Each number is 500 + 25 x the weight over the matrix's rms, rounded and kept within 0 to 999. Layers, rows and columns count from 0. Numbers have three digits each.

# layer 2 MLP up, 3072x768, rms 0.0924, rows 1805-2215, columns 480-511
524476441510477499522498513530478530464517508525480482526437482463517494490512515497479531529498
491500506451489480555507510446516488513494517531531507522476485501517511509574470497495504476491
482502469518472506517498519505505496476538516476494486474523494483452509528513500495525497504475
504527480508494502530513503491492520492517516528488480528470495502476486458482510456464519517473
501482502460503528510522514501479516492497518516484479549515503494537536524513450521496519468509
514506512508484457508572459437481520496529482507502462521522498496500483524516496494520477490507
512450526516492496513517569483464482496498519486481464476499518528515493482548499482476437509496
492488473491513469529486519517533522499510470486540474473477483527470509496467494533466508509494
517494540491478492478497514523439526474529503527496540490505480517491501481468529489472461488524
525536513494548500495537528531495495499501461508521539521504509513503471473452520508483468453473
512491544516532532508500481506507519459506545516540475508465543500492474492514508487470526523486
496523477495529483479531516498483535461484507536500453513498451529510437493533548504532512496503
490535494510512411507512474455522477504494529513470484512469506471469485500503513539467469521495
502538538553479486471517509507503520501500523537485464464479513444527516491496528511506495517510
500527539498485484529506487524485518458491515493470524504461486474481455506542500510520491499489
473519478486470525509508507530508489516513521495469527495532472451498498465535476520481485517508
503417495540512488502515486516501473487514478514543461508480494459526487521535534496497483527529
529462482451528496450548536519518525508519520515479461520574504527548509460492502484545507455525
494504450501532490479470489481460487526536491488553518501483468502520526471460498498485486503514
488537511476545489451519487498497464501511473537457479502467508502513515458504506511470499488565
510521492497511503520525508488519507479509521495493507487466480459522506475503510504487479540483
518501491507507505522488537497510471527498542496501490510525486517505507485524514511468463531531
465499500499503496539448548493516502489506472476492492497520468480487501487509502496472537535479
497529521526479535519470518474520494496483512527519517490550537486467522512534490488518520553511
514520484485552472507513523460518501494499498476496468477483519470504485494474489471464446552525
542473462511497466485457511471497501559502455471533464559485510507482493503495506517545481526485
523532492526500532527497458498501493460487523473481468505521456495516499516453538524475520475515
516515512522479547502492552490457477528473484455498499457509468548496509468500486516534464469503
487519519515526481474486483520491489475516520484495506500473514483499512504503513482502490546498
530489536508468535502510534477460512508500495511515480489511440470527497522550533502533547498524
488535484493501523498485503488489552496514466495493521497525491489496534479490488477452512526507
502491512494500511499532491456433488509506540491522490518524496478539536464532491509476480483502
517486490490489483469519521490528517501518510494488498495568475464522463483465517500493518477517
517502516525466502502518506493496523482491517473519479451456493494508496514506449516480481500489
516518520502537508478533477500509526483505520512498494534531502489512539518524508488500484452491
482537536486501506505437482479486515500488489506522514516511507469484503503496486520512493511476
516515503540517514487524535518513513467477502454475538465436527442466487479544471470472509482458
512539467511520505491493551509511494501520521543477532463499511494527482518484443471504485481498
521544495573537485504504456528457519537546498498471463535481509484537508516489489483485480580548
473495536495503502504519492513486481540459496525505513469503470494521459510497494546456514528487
496483519520514521480528504473498477525509504503504526497499486507520500475522514518513504504522
482539490449474487468505518514481529459491509505479503504505508448494490494528555508448530560539
538471455495504533491533474523530505493544503508469475503450510478490483518466487489458509462500
459490511495479558529468540466533491491484519476505477497494502477508496493472505468490484525549
522482476498486488511456481561493520504539500465472528509531493504505480502456482527497473507529
478481482478442488522504469504476518524482511507483523446513462507471506499455495496494524500529
525514517492463472498477545486491505512515470526499528495462537503486474535499464491506496511529
507487499512468484520447499514511523500564516476513466544469565509493473475443500506506541486488
511511516510513510502487527475472489468530471520490426502501499518511523486535477468515508495485
517499467554488494445518496547492513523496491499508504520527513464511513499537509515470480489482
546513470526478524533513530456504497503493487503489485475531480532483493462467501498515511553498
494505508508472443484527542512482559508504495453536468496502513499487530479480462541490485502471
427499522494530546475470490483479491466500496535526561494475472473460515489504480526525530496504
463530484486499470474530517503484462447544532498561508495524555495442500502541529448500551565530
488474480526476479465550489530486501515534483544516469563483526509461495463480509516468479466512
492531488446522554558504486478524485485515501512482496472518503489525514471524506474471489486508
491494513495510498522498493514469483510545497517513468470513505535498526468528497503491461509501
468514458544490495520521486484540507480503511536500501527524475504472501495533534512502505517518
497528454459438505497534527510550536516499564524493491501515443494513531509473503506534478486460
467505556458459586508535454495500525526496498552487546468494499492505505535490526485525505497531
496519520482528501494484491469504524511519514521504469498459503510476500501521500489429505519455
522549477551516516480472492508496493497468509527506487525464530506486508478490521476509507494490
485516480550543457452526494497526499531482511536485484448483530556456468533493512472489508503531
516513486481550478512492509512529492506465510501531501539500481534467517514477513493507506474502
497502512507427541483484479492515475467510498477477525519489489521529509480480495493505475537524
502519516495506472456528502494513497477484488487509490491459527511533469511483485533487492539524
490519500478500497470466535474481471514473581521468480524477508507448496511463483497499526547527
493500536485517489455494506521521505471472476517492498552497493510552552472495503503491491482469
482482499511520470509470484491512522529492496517490482475537516482480496528436450484494510528510
506524483467546512533457516559483492508477543530532482487500496510543451450509495463497489498504
480481501493508487500457501526503482454493511480495482503500484455483530515528465461470509495511
478490497540501504489503490463490518519487521472546494506494473485445498521507441544489497479492
488475523503526481529497502504509497496502541515499483493495500531499504507528517500465553506483
539508491489519497532500478509465462477486505549485480464518511517548463486480537483527473485484
509501505508492493502477513478471472514502514519579543431531509489493489518480474509473503548521
530521468500510506499488510518484515505471473488516477495507494513539502500500512460512475473496
508461488519493438494514488464555479495478487496511520521532451480535487512537534517513497478475
495471527480477491500491529456492521497483525498447485467494480497454467477495477492552488489495
495495488496540450514531475457488510523489508492494516466526547521474490493495532529478495475481
504527559487494489496492516503455504521520523489443497526452481484515544484488476478507476498525
519536483502455501479533507497476513488481505535496538506502479511489546478505493479508509484525
479496474490495503513504466465462456496515517545511485508488508483495555441527509451486516519479
501526460523473507493498536499470509479520496493507503518468516474515530481454509520537508537517
490541525505484505498531443445484438479494516524467458532490527526478492489495548469477450496470
455495513464447522488555507467514495511477502498503530468500468440488505507533479487500506495499
516514479553484476505487490538532528521462549478469494479513512495474528521528471496476550471517
516515522493534554486481512498501456480462542508524460479486497573480456491494447441469543478492
477475531462535476496494500456512507502479520493477496462515516471496498477503484507514487479485
523462555460487494506521500506500471547499516468483560458485491527486443530496487484478472503527
519507510522478488484479501525492490548515519560496468478518471532520492491470458503505486532486
540505504499471500494544543522502541488504492479514485532464522488498486506514490464483518453523
525517492535496516488447467497470495501479514520449486491508515515503505502517510501485468500447
496523511471514517498512501490532480516481506530494498448498493499513493475508455529484557451496
509517517488507462486466469473497515501511492531478491478548478465515480487498493508470540501431
498507478478545451481539544480496506501479530490501522503442469483481475506441504474489493496513
543535538517495514510490552481523498533542473510480519512519502519462483511542560491484507502509
490510497467554486517509504500468519486532466469526470509512477493495531493522488455479542472515
548510526514460491473495497492496488485542462492457482499482504440492480513548485518497489489540
517544495453472469486476548483484487502508524513508551513505491548515510532478511514484503485450
465509561498545514528466543530500444503511510508482508515497498512523512483462502492544498459500
469493472484507474474487445510510515488487469497495503453462500548447487452521495531513528521489
493523499491463477504531522517492474535505478467509495480476515488484492494537489506468539478517
532492499488483537485484459501490523488539531501501458530517488526503469479466500527481494506445
508466498456500452514503476498523461471484493536535500458504457512481480478459546482528515447475
500518468498550537495531489497490489528519514528453464504527497506522496498499488490507509481565
506494467491483492526505436530452514454485490483574521468531474494459493535516524448479465510518
522538592521510466511519523488526536508472496475486495510465506495528475487505494512466538525477
518494455550468453515482546473484474501533507471498555524503511510527472497495539502489541543534
514479473513502506517467519539498521490549465517526537466451501518479494510500507501494493540467
503489531518490514523524490488503519499513525501509466492453461484494515526458480482484501501519
479551473525513488492501519524487504482511491454507480484468460473472489520486483485510523490519
523477469543473522505476494450514494518510525525502507484520509445507505519482478536484451490533
483482450497509514524478451523527529483469498481531506523504499526509483517482529515509495508514
491546503518525499490481500486508538497474512471512514466492530527520548468487533528519516471540
521524503548451487555511498528440456479496480475500519466439520508494490497489521529506528495484
502534466521474527492498492535496488512484568551505493515511482480496469473460521490467508531527
495480546490484501455530481519480489523513536524516533496487515490471517492517509510487509483492
506528468525563492512476511448518474466505500465529492480490502489478480494512483510491469508502
545460511520496457474513484443535489477490506540551500449492476535500494504483490507529518525516
524510524500501498545472523496491508486469510490489485481472484500474507523541484515464502544507
520494494532494482501527523526506524517525507513497503478522491524533529514527505503500442473516
500508526495534477517472490535508477487528508493506518504484494469499520440463482498482506516549
497513519554509446448488490510517511517487506520501509533497489477541452489522493496482497479514
541511527504511471520516518511518489515515495565459496501482480515499528521503504504486488496449
481496520473489531502498482478492536457475504474456507508467535505475522531481500505490473467530
499523485499524511505463479498495494560505517505527456515486502508481498511488508528528480509524
486489466469508539505513576471496465468479477509445483442511477496528498496522487503475497519514
476486496546475506472554529528464493498534498487535520479510469486496501533536474505477511498513
572468488499512536487551551492464518521550472470460462502516527509542542477497510460495493536547
503482504514529483501520499499537512454475506497475468510536446461515506499456470505506511525470
496466519500508483503507486494503515499497504511526524518454504509496484528505451524492539538521
533495507485488514512506495475478482477495475520482481511499551536550494483489473492530476467477
500473514513492556522468533491446516482515477471504474512503482497504459481475486483453454477550
504516490477510500561515432492501486472494500506469465500478458516499460466464492524479501508492
463512501549468528511463515494479473488542571487509513471467474507570505514491518461484463465538
487531516495463480511480501489527513468516493484493499494497485502471495545475541517487531537510
483469556488502500480512469479494537461473534463518512505468459478476452502501477518482526492475
495488539500524526462454486500524438526492460520509487494511530489451532517490497479480495509516
487491522445496484520456476518512474480460508454554517507500511498469495475523459502516492438500
553451491485486476493515521538516528520481543460490539519497471525501500513494480455532438493523
540441475489464467467493503470463500498525519477540526489536531503521478519486516538494557532527
468516496508520518509572488516496514543487518493512501494512484465500535520494522501490502528502
518525443535486490501489497487506473503525523501547504537507480486523519513528508515531449530513
531485487499509514479471485493517468498511510453523477495504540505505493493524465516504486514446
487523478532476510521525497511514545480512484451482527475484484516500491502499497469449529499503
526515496510474468493511492481473463499544475476499505548494490486508497484518514501509528479530
512513526515485511522440495481540489499505507514481513469473488475516502471495533491522504509508
557503476469468499526491483528506479511503488525510517511484511457520514482497480520529489511536
552483511512500494507503494500502512500495533486496523489531505492528504522493529470481471493531
540460481526480463468451532506497477506494522507513516516522468483486567467505515476465540516522
531492495524542419516477510471474537479526522523540497481484446465540491518471534484487525490479
500471500502496531511479519486521482456533459456485501517511433482458478516518458485557547486496
535527542500538515509534546516517516481440508493479496536463497497463521506513498510489497482483
492448526502480555452476514483493499494471508458510451485494524476502499472521495535457464507504
520534475498512489520526466464500484496476525482486472435551494529556491509480500508501507522491
552503514480485463508512515542509497487453529507481519516488454470488507480539476524493512488530
474495533478517469502499491494529492496518544510498512504484517471488571495519468504500478531509
478506477503498501541532494509456502439492520523494473520519475460513465480491452509516521532457
496512505508549504560471491549508500529481492485485515517465471473497493483511501485494517484500
540527479488498483547453494482489520488494511525502498523453476504500542492502472475466554474508
482477511526485470523511498522522473461500536495508514464486510466534495511504508492480543509528
536522549496511458467484540523504522440508494522492502516468513496486533501497540507491473496529
490544505513480492482530540479496526490515481532475571505485537512495457503508487450499502504498
486528488481531506506487522474493547515524500487516478552490516485489500517523489452494498548523
488491508503532497486492496473524473521508495488498549498461531499454539505512522481558503499480
539499487478452477498543477453514457464507487527494523511513475495482425473518486511547543524522
471500450502508520471519459490496508490548535458505531475494500509449482527487522515459515483492
487502489544560493497501472505452495507527443506498468494534496456480508493505470463531526453500
492488473536501512498508458514483528526529516487495498517520521491481476517513491514496517454512
505507482491479502476498539480467481515473509512532530477538501483537456468478505466508489480533
562514469495531471504458493530494495461556507500462497469509533525490515497541526523538540525552
504461474533521482488486538485530524510487519485469487492509478491530497479521520494502502509547
500527511484469508513518524500491474509478532489521473515511488489490471435519483501474491498494
490491492501553477521499494515445489486498513482503500504536558494486481484496514507470533483517
518471495490475512485458485494478519498496484529508514502489491515472472501552526522468489457469
516543482472527518546490515463498516505515485475478485503498493509522473471552503546504501514494
478489515480434500470470494467520513465501498488479481536523491496449441561481487495468454520495
494510481492483514537505479555500423511532516522501507490459523470490487485510475506501477564486
535515487514477502529473522505502506489533536516536505442490530539486481501483485459491485552518
534500514480537486488498515535501474489513501483486500489444467511506530470508471405495501505531
509492547522496509542474519499485521530484499495536531502502520497464522510482517535466477506554
482487450482490462469491525492473526536525484510462510493490454472511504473495502506504522489512
503466523482514528470487488496501487474496498509530484507457524500499491487499525542483491472525
486484504521476459446481490476498535505506498481492488518518512507506528525505458503475470496456
475515503509498475495501469486498512504485465540501502520472453509562490455493480489511505535484
503516453497459502513506470479498473538444530522533528534492482455488556500487506514492533517475
474508514502515509520555509543533488479537501476497519501459510481489522490474435519503534478468
511504524467550527497526475504474472498472463516493493460511471489484481456512522573467484521561
540525506489492510509522552526494501467526478475487491467466507467482506517444498490468478483506
440485540561434549487487465484547492521475500492526499494507521547472531501509499516507492487503
515508493488507479453478532493539463507492530521454457531484532520506503522492484508538487526533
499525459469506493468470506506551545500520513549526491563493494533462500513575486491494494516532
535516510545530502530486556509533510499530442542511527459485478477501496531518464517513539469545
554473483515502508469516467482495517518471523488475452527470500470441486516447486489494470501506
505560492520514498499491533466476520491529496471467522514482522502510516552457411553506544516553
478461514456540511483490498497544523508480497494511477507509513522499503478462469475535469508540
513521501498523536538476522520473463494463517526473546478508495539495505506461469507488552545505
497513507481491499503480520483484535489503523463473485500518490489490491472501537492504482542499
489506515518474505513501518526487462474513502518501482483499498488519473512494499494498489501485
474485511538526515483497512545504486496422455519460492538484513515483515481490510528452519470491
516516506510524505457483472487475534510487509492512472504464483504511513527464487467483489537467
490542511477489453464515525478491521495539528515466487508486512512539500463551530454495485465490
490499506529511504490500508533490518501480491481507473507486520530518470488508508473499505479518
488518504505531495515530466496510492508521523474484498489495496506510471480496498481483491480497
488492483541477499484546541440501503532483464547505510490539482471531488536482536499512474495510
516512526498498482474528480481463526488497488506509478498459485500445464452546486441521485509479
503552508514503518511532520511471512497529467523536478549471478467496517518502502483495478504443
495459499506489497494492531479498475495483519536538522490520471498529542490476500502512492487445
564506519499451476504518483505521488529486460450550519524538514506480476492521484516479526474499
493507488556484509497515497474482504491551482483507451479475486494487496484520501470471499498464
466524469512505504472518438505550535461492521495507528496510525506477517512475485460469526522533
460493511553517462491469536524515506505457523494512456515434514440504502538512506462491492517509
510507515510499490537498507523553503476486481537501498499484544489502493479477485455473466507479
470533494510457503489486469509480477531460532458487518507524516484500513517527515538518504544463
495530456493483491520442476470459494488539488522463488412465523445559482522488530534490486462495
540501454492456467494497545496492484497513486516529536535536510495516438476541518493496445563501
543501470523502476510536525500498506510472501500482525463523465510491537496510527562536423521457
467539516478503462520495519501518473460500557452501502481488539493489532510508458483483536503543
511491459512488504524471459469537489478522497484540505480510538504513480447492543508470496547495
526513428493476526481489460570463464560491508466514457503549489525509511507489483531480490538507
535512435507527470483487516505514538484483544510464519476479502479471516541456472517497531466505
509505487502500505474532486477496485532496520491504514450470518542539512492447523497503497506499
491513476526476543497476511523507518517536537502496472497489459512544476512549474472502505483496
518510489481462514495475513477474497466534507482459498502498483497498509502487541502485459488511
490530496512531478525483508499513493526487482481521541554521519511463511513511537522468490534446
493491511515488534518512513497468525486511477498514531492499497471512506504537443500455458499478
519513467510452526502464506486518504535483491534470441524472475519513510477534463520510521524486
508512479479512511549500533507508498479479505541525520491482483558498470479452477469521446499487
540516519500490508487527472516526515446517530531515501500508492493504485531527530534516528527458
498492481515534463471478453512541481475494491466498519471522494505487514484521483415521532510497
509454483469494496518482464552514537470466486471516476527506514538491499482492541531526548481542
532485480495500480500494501489485534478538516551516489485507478501449526507484466535512499473466
524495524550551529538475506505460443454522518511467481498500584506458544464514467478490503433541
541519474580538489510473490507522478480510507464503488543471529468517460508493519504472526513475
449505484531524490526481553497523494489529480521512512497489531507476469509464448483508545480515
549484509491524496519504528492512482496440491491527458481493464502524484522493501482454536500510
478525487496495529504453481480489513465513542488524529453476487477494461513500524504475491511489
558500534511527504521538462475502497564512507548516496501496517545522542493488477452510513466520
488487494496497465538536502498531502523496486484477522506514517479515501471527523506487502491478
481462491520491502509449533524483477518536494487459504499484515462475524500493462497484533456537
505502479525513486500515488496505493509460500508499500474528509499484520511532505502515538519494
502467531496532503537503475481516493501563523520492485483557542520483480499502498498526503493532
509533505497538522476472470496500475464487508502533552507487495507512521491506459507494534510519
484508516519468511475515515517496528498539472478497522447501495494533485478483482535466517494492
491488504473517520481489509514453501495510486477510458510484486480504467508507514471512469507436
499496496507525537487520499464481508519509451450486530478476488483484508493539505537489490504501
548475478469497484476502526467534474438493472522472489523513486491492528525462532491520498496486
501517521522469516484519487494470464553495498490451521496473502493504551501506461466537502537489
462530516525508517487499479515471503458491533499476459476490485494492529490476492517514537540480
525490498497509512507551533481468499500503545530535472457491477496496494514470488471521465470484
483539498475509490466490503473507482508482535470502471496505508507460492481483489531501473550503
527509481462515477528487499469513476532507512518489534459494479505484481520461468530517523467477
456491507506514496498510511495503500512504512524550499527497511508522487496530491538494506520504
542489472501477526453510522455480487519487477479481520507514506466496515467494544499506528431483
492536508470477538480480478461517448485500517486484487476513524493475503518521502487513513492466
477503488523498547497453462502534488519514504507503490471534535483520505486526505521462543457499
484478459502500481491512502512476531500527491528488478487518494518490495478465489522490498493476
474478486496503533538479483488490461500510490494499505514493507472496514516514489498501518467511
508487503512506470532484523531501481436492547461505524486497512520507504485507507483495535536521
489515514509478481481521467482474548485554514492509528519503493505512487504477489508551490521476
493506577539466535521537496500487508503532492482494534477488509500430505545471509499500492515508
526528520506499481509522478453499523503482503556503482471515502511517474499499500493530529498513
490529506460505486480545479470477532457467562490524484463480489506499531534470494498479446451498
534523472528535510498481484516503502480483544523480474454492483467489500507488509530488485483490
510520484530532495505510489488525482501485477501484482521539510510529508515480505493482509476536
505491475505512506498515505484501454491476502525453483486468465495453477502476504495471513448517
493509483541456507484474438516507504481491533528533539480461517493523484490449510478461527460533
498511480498505462488479457525455477478499496504547511494502502493461485536484488484466514490491
561517500482550502519507518495528471524502513543547478490512466519508503475501475511536462569448
525505504539453504470505482513514486524529511505518454482520495534484515476500468519510481451469
499493514481523505482526461485542451496476521489495464526484474488470542478503532451501479521537
518468519490492526450510514524533524478524537470533483479529465455540524553515509507508504497527
519475465526517545525462511500509479495548466483532463524508521533495490524478561451531503496494
497483488469502467453461513500493512500487539493523478479491514525539490491506511443502471496484
529538474478487466499470492521483445508533553521502519487479559476492476454527509535484469509468
489465551500505542473503512497495474502516485509548508477488538477511519510478534521499553543514
531519445508494494505479505501535559481499537500513465506498492537482464480475492501517488516489
478522500471453508489488490466463438532441507485524516528493483552495535450457503500468495507502
533518468492494491531517533528501465488528487492537486538496508498514482492490461512502507493500
478506527535460520463460478523472474491500525519492511483491510507522466497499461457521524539532
516437486468487524516523476493493502481490504502490487495437454543492545451490509530473494483487
481510508521481493548461484485547519491514490498527527487484561467478469513526508506504495452500
473497496478483496491490478469479491486509487491508534447474477474552472497463512479503513491431
529464462465472519464497473459545513467527502542496443485491484461502537494483531530480521576498
543534482472479553493516457468513541472517479515484535517527492474455449442451506446463475543471
527521496518530541507501480470520514467496508562506522518505487529507511480523504467477517537502
493504555490499504495464531535494475515497511504530521525526515490481501440519504484497475519474
540526466490526510470484493477489533459497495500538492505517530532527513538496512493483522476551
533544520543488498511520522464474506533535478471480483531530459502484545480514551537508563541561
523496498503465495543524479520528499498494500496503495544506503508538485527480458510521509482493
489499479520545529503509491508471483492491531484473473434437466464489504502537489490509533477510
478531468456471485492483462515459559471445506523471477491477503482509504482487499487491499511521
504483463526473520518527471489495486520475503486509473507452472513477563546509459526496507511567
448493533487526479493461549499440521474475484480468494488526478482444489507499479489502488529471
508517491508451508529539453499494461506542461576478504508520461510505467471497490448458466467502
485536541553501520524493527523472455494509494514505505510457516475493438519529523486495497504499
524495503510527519544471479475492505522511504521523511479509478477468507510470468535513532501483
529492463467510520493445480523492481500527468498491530519517534514487463523450486457515486475513
527528485515476484523485535523511494514514517547551499523499518520496524506514546470490502515491
507481520565497495499469544468449461508482477517508481480513453507507547466500496502534516519504
457501503471483527561476456476511489489521504474475521473466480479488508525493544480521480476502
559487526534471491529517495497485475495475518549468492522461497520476497487507461481512495517485
457459468498519465543499513507505523479514490523484522554500473485493547496505531492455479484506
518475487510510534491512534505450501503526482527524518530491508510491509547490506515519502475515
484543483500476499488495479489465528490526441492524509488488474455521489515487502486513483494543
451455495498506499494514502493475518507507531548518476517501548461461468465463532504499448512512
482468508496503517485527523520528444494493453567469510488502519475524530524533497492509472493498
491538488522494498489502527474482497490525553477477481454511490440474504479516490516516502479511
537505495495560524509529492541518488480506521479474492495446494509502496496479523473476512528481
498491537512511521485536479508497494504526495447526502514478531479470458501486509513455502484470
497483466456543486477493496479522520516483519535506471524475496520468459501481509516510488497516
549495523538525492486505469487522451527481499481503459536504511495485495519500558493502486532472
474473512464471492514530523471467525482477494514464468530499473515521502528533492497524523518537
522529523468454540519469493513479496511548546490521473512514505537480502514524509514487497502499
507533484499523517506489490507505468495521487471493443498506527477496515489476536511517476468531
508498493516508483488486496478482488512460511529547494546549513499550515485504460519498525485502
518494499494523504543532480470473506502469485466493493520447476476474521511512538506474515484485
498515512521532459543471487515526515507479489494448517451461519502474525480413478491469538526538
499508496494483537504495510510519482516510521485499466502478495478508484509479496507511505502528
521479482459489465521497483530521519505506512483512516481540555522480510541528516530492548499477
487549509501491518545537504461513495500536521471482492492526488540490515463505491506524506504492
558496449468561475463501504475535491496537504487515531510489559511493543489558474477501519516489
490532497527501506494490537489487438468497554514508502461438511457519496478480489507480530487544
521435512547467495498480481484515496500512518497486506521457477472495497504467507484476516465484
526518499528506529491494499535477461511543505437440507515528477492513451513481501521508478518498
483523522488476509498480469523525516475541528515497507502522453496451524444488508540504457511465
460479456494504520501484470511495497513461526540553525471485499490449483475487474498422456496446
507520509516500507470516572482484498491522490513500473477496490499517491482541469509503506511499
507454505468481480538483453472526530500471525503503503552440507521534492486496454488490532457508
540539475471483515452494505495461473491497532503472514440467441489513501516516498480539477480496
472498466581522481507472489496476508480525493473520471540502511524507502506496480503467442458495
476495474538546465509488532565475506530480473495503504522482500500518528475516534533475455506508
454562510535519502478495496499497508441528503473501510478489489511494492495490498542473515479509
529558494460529514491506524532493475493499518537522469541488518564509444509534476520466512558526
481532475538475529494522514511509538476525517452564485441514494481510575486536489496494519568524
485459527470523519494509456514494551511508490513512464509491516484520483524476540494494515442496
517495498505492476442501517448504520466510511506478514508516547455491517533493458474473481518538
512513494489472533530522526485524496511494446505503519511526488508501544449534497507457494497502
511474527453477496478514518470484547478520489490502541522475505539483473490507518494473494533466
504461476480512450481479534493503466507495499515562469467531526530432512537509482458487526508500
515473520487492499518485507494491534513514505454519472436521489462493511505520440525520496564505
545514460537521500483526532520495530502477480521511495524505515477513522500497486522511484477500
475487468487475499554484492503525506506512490484466503497470491516451470446503501510451513487523
500521523535511532476508499487529496541490479470489515512502546513474493477523521478497503505464
482502494515535470534513550521494521510500496503501492508501523480486458509480460517514520545475
557502509534514524504521510483521476521478484466526504462502489508467486484522516466476522507522
480487513459513526519517498464457501475533517474470480461481487481516498488509484493470508510502
521523504473519481519483514478500529493484515526477519492495506492446520523556512480483482465473
502524500513533507520503526560492532474489541474461508486486488510497491460506494479521513514513
520493505502485533538560513533486479560487494502496509494453477476506506518532471508516549496537
519482534505492544497537564471528516442509475475503480513486490510533506524492503484498521470488
473507531537494552519509531526489479484466534519484528515477498528514505500518511501525533500489
492495534508498538504466532520456474412493451532522494498539536544506504525533481457468472536533
512531527521479500518500505517532527556557492517501479498512509525527482470528522493509502491482
520492472487555447514526473545499548547521543493470446466465540506524456508454508536466503464486
528531546527508510524504522489521495508463512498526490477477498528507536489507512540473502502477
485521520534515492483544464555511508451494493521525515507500485515509530533509497511518512500497
522515513481488502483447447524478498477461465499513498469481474509498478529494484501469461548528
538491535486444508534517495501509516508484528527515457510468496504520539505528514518469522470526
486496467465487473484524527495519492527527520495514491502511517513478480514537488516499520476505
477479483517504504549558531494513463477490527499463515503505505512535437533508523515508492479488
519499480500507508533456511494476510525469534523498499537498508508505511479509513484475485495457
521481523497467501480509506563516521505508493500500512467437502452499515488537490571496486483485
526523500501515525525484480508525500466522517496489522499495513474498499464435505463474485498547
491492514505519466515523546509530467494524532548493510525503521546478495499503495486469492514472
503484538490531522508508481524489503498505479491472476496466450428488474497524521487505487502478
531496500564497528508478484501546528522457523501498533468480510508503498497529527454524500525487
489479488540489494551471477517492499524523497525495493528497456544523526447512534503463467556534
500493501507467503522479509523482535512471488522494487494464509479481491501486476546477523487520
537461511507494514492525490504523509517478528513513484465483507486468509524477533475481493509528
504522471454523476506502511523540511482503502515515500500438443465544447540484497495525523500505
506522487463477487555469494515533506500475483498467521527513483472466529506514503475530518526468
505525479439479469485527465505466541548449497497480541498515455498471516514472529495473455548499
522499491531486506488502516520530553501510535492513509506501489499538480482502532495492517470525
457494514461513540492546470516535488453518511498493475466505492500507480533513501478537482522475
521502514517507496502534530467529515478543536482455526517519531504508548523538476513517500519484
495496542478458499498481522500464540538497478544508557521475511543538528507472508486493424495532
477500486488505481483529508509507520514553547485488495512522510512481497467519500571511489512498
496501503521473505496513512492503495495491521476526443495484499500503523529494487512482493531537
503503439527502479479516506476494555504474530492491470487533501503522512454516523535526536482511
521525493507511479463522475465472517454518472498514465505476491503528495481431513525513528462470
483549545481524466481468488499497509503467493513473493487488466509500477512534502494466491519524
486528464466544457460512519555500533488541504527508466501474463504473552487466502456492516506474
511472515540504528504490507486481461459528508545443470507515490495517502511513481490465477508506
454493479533548515512527481526502510458493503466497470549460478529549501492523499490533505523505
537475487493468524531538521489492517483567462531458484505511506500487473531457494486493560435499
498486485531527508512469505455457474514527479509444505459458526478535470501496521473529526493464
517504482512518536493495526453499539486492532519533515519461477473480508478496513460499507552531
519502518515515534519522501455521511531502501460503486494498487482508484476520513496489499560513
516524504504508488478466484493521505509451497543458512467546462450483500541510497490464475482526
515517496518469519520464531487506509527497489489490516531462517506508462528477500472517541540479
474530529543529485522501501528496493488494483510555487489554506461485511493485482488443543510538
554511520463489475542507506511501424499490539493548497478500463478478494508513506490514476491515
491542512513517507496473520511546515507502509448546490472502483545531496506469490561481486486483
488509537538488445460532502529503495523535502510477497492512534468475493466487517482486495525498
512489520532510520489501505524537478477489496465500536518515539485508512506472490497500506476558
524531478529515504535492484503496531471507503555467512552472511487500512462517529487513525524531
510519472483530493509526490504520493464475531520465497480459500464464484515480480517495486519512
471470491525529505474519494484531548506512494501509508548482483491524528530465484514515557483512
527485507461491518470486527524517488467533534480506503458463499523507484453489508523513515496521
489499529484490493473539552527476541476543562502471491487506520530503499521503517529481546485556
506443520514477460507522482533509503479511535459530456505563502512428517518486537500467512489491
495517476507520499532510476495477478494460482501501541470479480531503469513475494511480541534506
514516478516501491509505487511507492481481509502477462506532547509493497544495484513502467493516
497478500492463496517523528526499490485452480551517486552488536521479554476488514484508461508459
464472514570502538486528495500504506508518451487478520482516425493525472493451484493470534522545
540483494564540508536527492491471508470507480480471522535503484496468482485464515517476489482435
512502473489531507501521531505518494534474501482530475461521491501488491509478520473523506504546
502475461520506438467503488463517504493496491504531521471551509526492470470489511481452503478468
510518473479501538482519504493473511462520523494447513480516434493520450515503506529449528510519
498486500532459489486477496502502432544515510486495504477481467513488538502496454548481514470513